python train.py --hidden_size=384 --num_key_value_heads=6 --rope_fraction=1.0
Each number is 128 + 32 x the weight over its row's rms, rounded and kept within 0 to 255. Layers, rows and columns count from 0. Numbers have three digits each. The size before them is the row's rms in percent of the matrix's.

# layer 7 MLP down, 384x1536, rms 0.21, rows 200-383, columns 384-431
098:146164127123141132180106116198079140168184177185153093083115118180167164171075107054157107158052119139096075091170078069144115179170113141159160
098:181127114132072106102134180113088192149116147110123163154125106145134133115151114116197113125155087107117092104137101098122093146183158131167122
101:166116098137090152142078062103083166100174102178140165095091142180124145122145142042172098125111117144074114111081120091092159130157091108152109
097:117115127154112109095166149113167088144144158161129191171057206100116165127138144076089186125156135201152123122088126116102116170152167123123117
097:105154175134133094132162145145112174168117103104142128147123196122167108168144078164185098169142080110145152181146085171097133041091134126137038
102:105136111070098106135119114146143088155219148147104158109108174137185112103093118031104111104065116147120103114145159162139096181130111072167149
102:097138116164143127123119135166146064102138079156121113131119112124174112134132141140078124167145145110091046153155088110145143131137140152126145
095:105119175162183117113132115154130114099126165111213140147186125097107085142109177150063130090123122167133138096164120109133185188123178112089180
099:119142096115101112132088147099163093108186164169108089125119133193193103151111160152162182180069102151104108152133109154139143153113109184134144
101:147053140091140154131119148180157117121173173191075178124147121111105129137133120148077096116119075108149135130136194186169137140072118126090144
099:105152166104176119092139167138113139103098107144159096137101110116088179131084187195090114177139163103157161130139166137047127149175086177135110
100:141092176112112079078105135110138118122121123145127091125089150121172132141112158034111081188119048054099045191126121096106153150133149163075138
104:140109124149124112130120118129130146151161080096176083098148114190138097126113158136149102098196199093101139137132170139118146089102119145153077
100:127147093105150073133116156124115128118139148083125152133085147119120138123089136189060131161103112178119110143072187107090160119133111158122134
101:097197100157102103176111121103139104161157125147134116135081119128172121161103135093122138148165098163124073099093086131093110128087140140157099
098:132078115147137082142076147137117097089141145104108149115075156154131123128118100183073147174074162137140113127100146203146133117137124123121144
098:108163105079107105111102140149120153132096166048160102175116162094173215184043157140188162112117114108124117127137172132160101097089140072199126
099:078156181136201083150120107128124170129157162128110185109139126164146137068136108108162144111170108124120118112116121116163152122061174144153132
096:088071207131167135105172103100123176188111130074110147119114069121123064161167114051164157086114112102134137182106129170171080207113119133135117
104:182091159088118128160096138107092134125087129100096113069091125125120103119166095082073105125150137088094156166141122139178083099155095083106134
099:110098111115145069166114089128145100137117124119067218099074132168096057058169166114174075218145131155128129120115157154189134156105115144164174
102:039107142144180115092110143112145110096110107135124088117144178084127184111125093173132153157151151145088126088115086178144092120149151159174130
104:139140118108145138119110158159197128106120127145124100117125151142122140111122117144129211137114128175107099133119139123149093126082094115153124
099:128112139169116125117135074108128185155121161101144122135124074143093181168115209093115111178165140117120127147141114083112104130157107114141170
099:092140144154153185167133099215157122055144187091139134168111079096116155104158115087201131121189104178076105163098133152080144127114168127185112
101:119131100093091055104157137077081162106100090127116129175142111104161110149109092139102123142156197149159133083081141116102173165153133115149123
100:122166100142100131132127112109090197146100135127156167186085127187076143159076170156083146140128120126125140106107170145168193138155149175170109
100:143197191183109191138171151080091140148140150110122158096158134159103110079110219139138129131133153117165102151111201064071124108109106095169107
099:185081126131142158170142076182146138073095112128119166154084145126132155120090141154126207141122109098186105137140119095206173190189106151090078
102:166108166146098084151145147122110140127126138149115091102128130108195171159161044134076190167104078132146215131092155096142126043152100149100115
097:134148162168122146193138107102076123151158161162119143135145140123109083144131211166117109114159205099160109169080067103118112078146159098105100
099:131083106134164081139140140090108116179108119114163098158164150078115112117102071110097156122115126178159190216120067087169088095190153188172158
101:114115175173108130108134142081112139122153179070134129147104103125133118164140126110184098160125106081165140095118204130133071143133132146104136
098:183152127138140093148173088136159128157091129158090141122112115091112112077141140110091112130110146148160158082095115038093069140157101107160125
097:124092144090123161146120107114122143138175117097127138082099171093136143151125146149101169116150070087146152080124080075068109090197130120182077
103:060148167105166142107112181189085119088102087161153140102170116106132130138070107056165130152151136118078151124109079138101135163113118129100104
100:111170118130140114135117190150145088176131109179110195119143094135135172142081155173148165124094123094122082131121060121121113090124113114069185
100:158099178170157119142170151092181114128165113136078182141157174147115098151178135151117180151124168065139123106102063085150154118117153173129131
097:074108173159174109165160091150136106081107154180101093099149145110113174160111099077122129123126087102153173180075153147118100123138160157081073
101:109088132150144106118119153131166104101151146116120164074164047145113119150149102085155118150144130187115130162173129171110162172139158097131081
098:089116122110201089173092068141142110144087104110083119117137105117174081086157149135134080046139085046178157126125112106112061149095149054155111
099:092131158118202126129104080130147165122137169175067130189114066144157096112129131136088141076135149158098085159163136128080109142159029136140128
099:109161102171105092097077104138128129145078138163142137090217147105128157124157177133147161188125097119094154094150133107094083174094200144145153
099:163132121142139153143133099137120149129149146147133214138210120131104129123084093186118108157148105082127169073073130146072166096104077127169212
099:099133103156074148126148122144149131128140124108102100136185077119117158158143110165114141146138129081121089167120186162099095106134110151147113
103:133143152123090117135104125130127102062184130151151112115138111139134113095171084153168163162169150123144163163110125105125117139158103080142168
099:179067086105141121117083119108134136116152157150092154142196158111156078108164167077128126149162159177154143184127183172142142121105104142144163
100:120140105108136121158084163148152085125173224129139148183079140155122127072138113129121156118152111116131067088144090166121105192115142174079115
100:093128115089154104113160158161162098127112171124150110182151145147047127121116170116139132065131128169058172062106157141047161131138141178198112
099:139137152139099121169093059159147147135174085113083126161174146117139192190125099167123140183116130105050202118029152145117165081119104137108149
100:175177109126138127119098105120118164128146169105083145128162219117086118050090128101159083148124108105151112097113116114141076108114085114131131
097:102114051090163147168127093103135126117118146189168103100130106098113106126143133152103094162068142112137135137088117128076120145120140213104154
099:173153171125118136117133121175157120180159089117143140106142115142190165130086105168008108180155141104129118122096127154107168188124125169129116
097:147115066172115153129101118151154141143130169119131183121117122166188115137175087117071179158166119123129163093127132158159091124127139182156166
103:156096193134135106118124083134114067127115143128080114118128115153160147071123160106101118122124113206170110089140154135098182102137053088136111
102:123103197135111073132105169091184127129077157140141160181096099143113166210146095120145105054110127154150126067147104092150182106166135110191145
106:139092074159140128138104154151097105096127127161153046149107079098118155102116105126131139108153089095145100183143180047159080117135122185066127
100:109113133184139102159116140101125143080154082102132113090165109114067155100071159119083153153144088093143173087097144130084157132156178086155091
103:101153146160125107117116115120156143154111128208143093163147034090078145140144131110107125102133119085127131158107118129154093143128171164108131
099:128118089164084162138133051147126051160152144100114102103142189148124161104086075123134068100103127122135135078139135131071102109093115076117120
101:151100181126088132083196144133151071165116120095110115124127099153133130110149172158117128113145064099106141131151088132078113094094142117177123
097:163133162085102091157158108094134152127144094124147073183124168102116110115200112141141142153097111059046099125134122111147130148149167130169152
098:175153088117032079100140173101098118113126165145048085195163148115167146057141156127089175093095178117134111159091092067110154119168080103068177
100:090147204145125069113126097149121143112117093095059141181157165142055105113167130107149121130144153122108090095101182131151154084094019150125084
099:099172119156129176129125089138071194092168112161184121117144099102074128170097132108153078105165148094161144139176123147145139130104108154121099
099:057200169154112121141073175134211184191093108084123116153149076097066055139071129125175121111140163110147088162117088176088133112176141152106134
100:177115099129130135152107160141141161141121171108171098088150127106158154110122116090089148150085087070134105173165106090115105134162059111099183
102:155088133140138107100101088135187109085198154075118107112084127126159144203147178127146067088100076077148214147129153134115124114054142153136122
101:104168127136161129111081116177137103107151135143099127216162126111169090124161138080113169179118132176142168136170126148151102183087129121134137
098:086151138109119182157139133047163195141122160198166091089129164153151140160127108059095131109160149117164155190161140113140100095173115163141078
103:124127102088128174135162141101140153123104178136171100107137149108023178139085112133148094132080129179044110154142114114143111150123128128025053
104:127101139145112126136120074032144119146093073116205141099167115136099149126092125146122080116142176109153107132154091117105103157152175148117166
106:133164106123103073123149091144122143143143122122112143151114115125081186193188128117205151108109162150105152145151125137080093142169164171134157
101:105158181127088153072147166110174131066148126120177102094160128069136113181150082108139136145122153136158101178077083110156103126096124163104159
101:151153134135112112154149089181095126132080109103115137121170117153115114183096154105122184182116115148186084121084136126127144126212196139116118
095:069149169097116076122147107120114153140152148113162108165078105184126146118137080136091097168124114127129067096125093115183136130122160127096149
103:124183118136159110088148119121138155165129122141133170129114080152105175074153099143142167153130163126142134155150161080149215130070172120163140
099:096148192101107144113206130128162118095102131067186148164158170129058120080106142198182138059110121127147104102119114126127068147152134116129093
099:149143144130138132151144165107139154129143146065129125121172125180174154193164167103153143145110103114156122114124138130209120146101127103108158
102:120134152120099134152154119093156172125164186112111139085177126148054171115152133141128181123144179156140080135125198095156037126093198122137127
102:171129159176128088119155123096039148152151129166147170108102112138105130084186108137156060142158134115120112080177140113204137161133134092151153
098:141148070121125110138143126130145115197099179092135130170158112095092081100163170073121137052145135156136144108157176089082200114142145055098080
104:134180081145175124149093079110170124153123109114114103150188118123104080089121085057136082163139126102075106093174105162144201177095125119146160
096:102155097150145132187119109122068228134104161103126130084070092161103117181188142092099155123137110108123127151094079156120117112119150168138141
102:110189115113127105114165107112093152084182145098112134133053104148127092197143120088159164092155096091152166132127147110152094153123112141133132
097:185153101137107077109143128162086129138154174072143133116094123139115109174071197128096139120122150128046114104156136168143118126093093129115102
099:144117146134185169121081158153153198159165140137084066143139184144197132117124115129127125100118135083126160143106149153116119128139079058184152
101:117143119178075062113154132154099109107161160139152179158134114131148077112192164132101152059100077084140155123155188112142146134105076105121148
099:139147157150035164092167163098165147168130165123082153089132101108163137183129107112105151101088168119114099170173124130101160147140139158143125
097:144127048103142102126182159055095135151095142170109138110120124134152100085120119128137102152125122139136168164121080133130140112113084158173113
098:185114136084151096101100184063066103144156146178114141097150132120157141172052136116123091118131085122104147135149153147128145120112180072130150
099:150120135101132091133139131172076164106112117187148151102182124152133103188072147114170136129109159148193111096133121122143162140061107113103139
102:096119104204094039114159157141103113158150131135131119156126160119139117129147088168132156168100098112155131114166133106123084146129114097138125
101:124107155092108133147171126167123136144088146136168121118139136208146118147136089104185131137109105131127126122128153134132182091098181189090078
101:140112255126135129099163129142153181118100137191137110214148065158117161093084160138137129181123082185164122100110120139190134093147102127124075
097:171123108149152189176176146128087144112086077172108118162118208131058068125149120090188137081166155128130118096145135097095111137151148150188133
097:097109128127114100122110162135119101107133170120140161150195130072149135137142121104137132185100103094145116129143123182119124162117142096124117
096:111088132117101087072130048139134156093087074076072075169084136096164107056160168094093153106115132066149144120160162033135107191146142125120152
100:136132161139121144164090153122088160113120097132147092091146136182111123133170116133148092157155135139197117147163083133127157138115069161160104
103:159118129133105155128162109091091146116110152183145174093149139124200137113110109143147074127089175120105128179137150111115112111139161195152130
104:136093074133142135111116129098122070154121196180062151092162084123130134162130123248147138108165138212140123146109109134099105089169130195095086
101:092090101124091117121115215085025128158139114156132141093143141090193112185055127096191127145087112122132062089149118100148102113155188147087148
100:155131123170141103118151129088149104107127131114099078081132161146121142089143150121121158123145109129091173105153164100151112060133182070113156
109:089181123107098128142134114068061128159128130177102141096073097199094123119140127121095089100097119081158114116119101180094119133124152148132133
105:077126131113162191136124129126108112105134082148194156110141164132089126150143137087184068161152094169117113155148126197173099136142111087062113
100:114159123143099148114155146076144129126151134177131126169105103131090096157144116087091147150148109096197101193171107139091140103130136065133139
102:169085100160087079102064109183148077095122091105094077181123140153145116081147106142151163143053123144167148164097118059094148146135075212154137
097:115138158150126180139093128139093026179138133149139132090152143150073139087079120165080118134115124111171187111165140192159119117164080067148155
098:115128174108107154110096104109150139122127126117174079120073117114152146119107136164124125057089115109107149106091156150096124142144070082139176
098:158210161161096110129125129141150106184163120162109083105138133151095154168107090078079132119167106156111069150110147143135108153156080088186147
096:100123193159163109123086112112113104091173109145138048098101131078142112137186183182170095022076154128117092154108126086070116125092170118114123
101:101139081089095095156104123090071114152152153132181150140174139129147150146162160143171138134107075105108085175109059120121153140132171080126147
097:156198092137165125085116114131105062075133131106038095126146143155110129178137056140092094110187171131102112141091093097147124113161112164115155
099:087085124100149048114097115078149176074078047118164164091106127147166096077113139144185152124167074147178134071122148132114113129115152160132117
099:093170182124150081133133158043149162122109173054204151099138165164166128126097171135130104142127164119152110102149104117068127140154160116180089
098:130103133126131105110141151136061125151099068162138141076087154163162124130136110077074073109159118109114111127173176086155141150101132100176120
099:157113166135091137111124085091137129148083093118111143148133144109118151096129101146146087137135125145123116143144114172176137124157139082162140
096:087129103164117109109117196111148125120169167106093053096087165092093136185089139121074192102112087075186096113146138090103114202067116187101117
102:136165087147195169144148180171132100133112095116180166067157159098104106131051154180206102151126111151106136132075183124125117141206141160168118
098:095154147086123133122144143132232110086174192115089177125200121154082170088137080074143095136107179127084133117194099143150198119162171125170121
100:149122127151097110064079157134096120133094064131131120112113192145133127119121140144098169188163113121094163180139167107102135102140130087136148
097:123102141154085171125187162123120147083160139144095131153155130096133130140104079075090111136108111183132144093150173084155100115149064103098150
098:102112097085153092082124158126122108161159144134084137146150132110059167100087129130088165157109141117189154101146123080119116143116130108112116
103:165157165091128180092146159093102090147094161133202152154107165093127170148159111113169172073045144102102098132133130167129163090083133105108106
098:144126070150132117108176118103166230107160121085160115166130180097099151123182108171085121112123145157113098116118153148085152077166131104135092
094:127136091053143154154105096100169084109128157129126144039137124146149155132122119141123155192145091067100095124128121182071094125111125136132142
099:111144119116139124216153161146120089117165097140101078159139137141104139075179155145066164161114186097149100142168123161149132098065086126133135
102:126113117138144167116114155064154112111087131129160177100229137150141104126120098137171111193112121121061098098110098135041032166096134137109119
100:177092126132137113144177151149120113147149135156183138066118084126096073152191136124132163124149082090115103139084139182152148112114137149062124
101:178112064189064116162121127133136105060166129116134152145119127118173127091148091094193100213107122088092093124121133083101104136112106101100157
101:106106093178113070149106135100186160064176181088154144141124185139162148094111113183068152143159137141087108047105096154086103086089160201071093
099:177086142114132157108141194097085112143153110130124139141109127104128125209161164087147137103152132186180152123115091144094160160098129090127143
101:138171167139068161109103074166164159124150145136154107095106125128083141097067191094081098132144109156120167086150111187106150156079139088112146
105:103099129158134105133106160144155193140123127115059121118125168117154127121139229137115019092148126123081108122126107061113119127156140111110085
096:110118129146133148179119118143100180159087135110108124122131050144140121121077117145154085142081152110174115146116080136146140167165139129152173
099:107153108159037116113105132141110113143104139088093135136142059148163115137089122099087133149123115143068084115111145097177127115118130142136148
100:082149162142139137144063124101170129102155184129111154127112154137123115127109165175185135109148127119064119094118078112099129170085149122069106
096:134148194114081148094168130148120102097111120106092135118177126148135142148117140115139146098085128162118177116125092116114105137079190169077122
099:201159097116139151094119138102153143193095123183150171144134123143154122103127139154151134153102134088149144077197190131101144073150199081128100
104:128173158131108137162089118180112113164173149107137161162096162143138168143149114110072060162139091116144119155109124105059202065090130150137137
097:141155176137160173162145149145082160136108108109094152095095108138133110144180142107148136078109148128109096127085165150154102109187224119146127
099:113114127095075111136150139117148143175096084077143195139156165091098062130107149168100145137157083146148076200109157143106113137183112146177151
102:161092126153129111124125109077115140153145162108196112128105082138124115105134166102105090108116147178167078075143099163108140189119133106164191
100:078077123135122110120158088185123125079082119190135133136169157123177136150130105103115137119053162049155120148082095168129146100141106140094093
097:149105105139093088072144136145128101121145093188107173130116145138119111111128221131143079163149138162138183083160107137117095080148086125099130
104:118123124168169169156102109109149169155160148120167048156082168126071060121107109089129105143134146137178127151134117098135124138046141167140088
099:104084155104137149079123188142086127138138146086103161130110104155141153172128121181200105101082142120077116111138118144198151070113099139163137
104:159172129096105133175194074120113147138141095107194101086169129126191112175097069105117159145138183171122133179131078096123147144062119107197125
099:111146168156058067153174124145160094162090125096063192121092109102131124134121207132162124160152132119133157136124094134111112165096117100148135
097:153106119129160188147148157189113159138070096184155162101148187171116127077140119150154184143151100045194163136125153164150158148083164130131121
102:136122146134103110135144070202135084142130119107191157113105115069111089130072121114152111183091137091121144092105130084160126129139087088157127
097:124120118128184171171087104123117162117142138199126126140163156147123087151169122149131131115123079142135114131132129163089117141166088145147146
099:087120157152100188125121166155197100127101136142161088171174142145180118113176112093139174151193113155148154115122141139141115082120093101113152
095:150166142159086175126179162100117101126098109103083116139113085108154101175127144141095103147134140109110169112129091166116161130107112166053132
100:119164105107095117132104138134133102078124133109116116153172133130191122115093095160123116121165073161188157101111121139072116154128181140080128
102:115089089130086171099148111083118152123108128124130096182158152145121047132125123090092128120137163051121164127052161143113163152133109125172094
100:124135057099030097133140103126132122096119179125125150111140156107123136066127154151138213136204124107095162115109089163192161089168107120100113
099:115124121113083123211102011128117115175146213095184102166090109175133151171111123116182128075111138104110104069109088054192157079106149061102171
099:107130104176120115074114027071102174131118076091175142109128160086165161147073172158077090126113143115094161103159141140122081096165112101132097
099:068067124130149103121156124115068123128139176081123176122144134164083102131055111140174136096078153185143153169180099114130147093125172200092114
098:072145092123112129181055152062143082112156066163184174075150167161130123160168147149159133174114113104143150126133099081090142175097141135127106
102:131143133088105154077146161139155092198124133167108161089165148160210121126099141086073079128160153140133067196122121117109098155111136141142133
101:079127149144139134179106108099149100127154134157180151130174076111106133133103102138126107074174095129186090140163177171139128142155164162134187
097:111141206119089151119072096192067154126141126160095095111139135141198148088119152153176168151143097226129143135133169098101118125181105079123135
101:090167094130098163188151142078143077154079037096059066140120157112128191099114164077127138075151058133101149201193128113107136166102102140161160
097:097103152088071125117096135140126121142131106100082168179119171116145225116056116131130134082064105160114091127078104097126129149149164132159037
099:118167194092114118148137162137186173152144104083084142131121069170097185160110099148128144102120119174128118144147099171191147133184134089153167
106:194100133073134186079126161114130131131169141154146058133128144156109068186107082077078151128177103142132124089154167123100182111124052157127072
105:122068138175082133127189117060107140126126093116115105081107109121168140090086122138130102076115147136177140158092099187067071121116156110118142
103:132129100137146137112112158224150139159163172136128069116108161111161163157191070139098168095129073126120098137132252133116140114102160061163113
098:097080153167153106097136110167104123086101138089107122130134173085135109120131116099159165163188126143091112104116139145094108172131162127076139
098:131114130111125048133157145126082161109102107094124142160137126116133087054145138112177132154091101058120122172085117187114131169130111100068112
102:100170083134122144140107093145146101074102130097145164108139108141090172129140124149141117178144134189167133151141132148075199121135152140127109
102:108084142137167128096182162160164085161123129144081125088167170113099115130126137140082144124080142138077089117098089116132144124103095101091140
098:086108149175181127139106127097108126129088165120155131185109136165143117063118090119163178137083155121141115063108143116124114134152115156153107
100:092139147098081173148155130138098089132099112133155062136097134145154182140167102100134155153117089100133118126144113152093117088104071095132098
099:107130114090159149086081122120154153165165148096184116096165090097148113128150130056131136125152133048168111118169133120167097138105161102139148
098:161149107135030100167155197095051187158177107092159170141120111124142146089158181140150091163107182171086116085113109156114116155055144090078130
098:083071173134076097088089121123099101132137083114065177149149166071157130123091159129093046153115125130132180126110087071084099145098162134143119
101:084165145118113087116197098141138092065135137093154138137104141179167085122147136100169148128157105134146133100135152071159096152095150147143127
099:139094111106145121075082112152139091153125097126169142102092145115109123141158123117106148139107121090123155072112066163074045126175120137121134
096:116105119154108166109138155123115123161166055168099144128084088134113071099176148099052083133109202156097167116134082153127141082099130125087185
101:144109088164119137134108130133117108119168191135078114162133054152080165140156077108185119135158155126107185130126146159125127093118142127147120
105:139153100094106130129117084139152139145122143118172121124152126148159138091117165180158109141131138153177093101107100147141089178144133137087151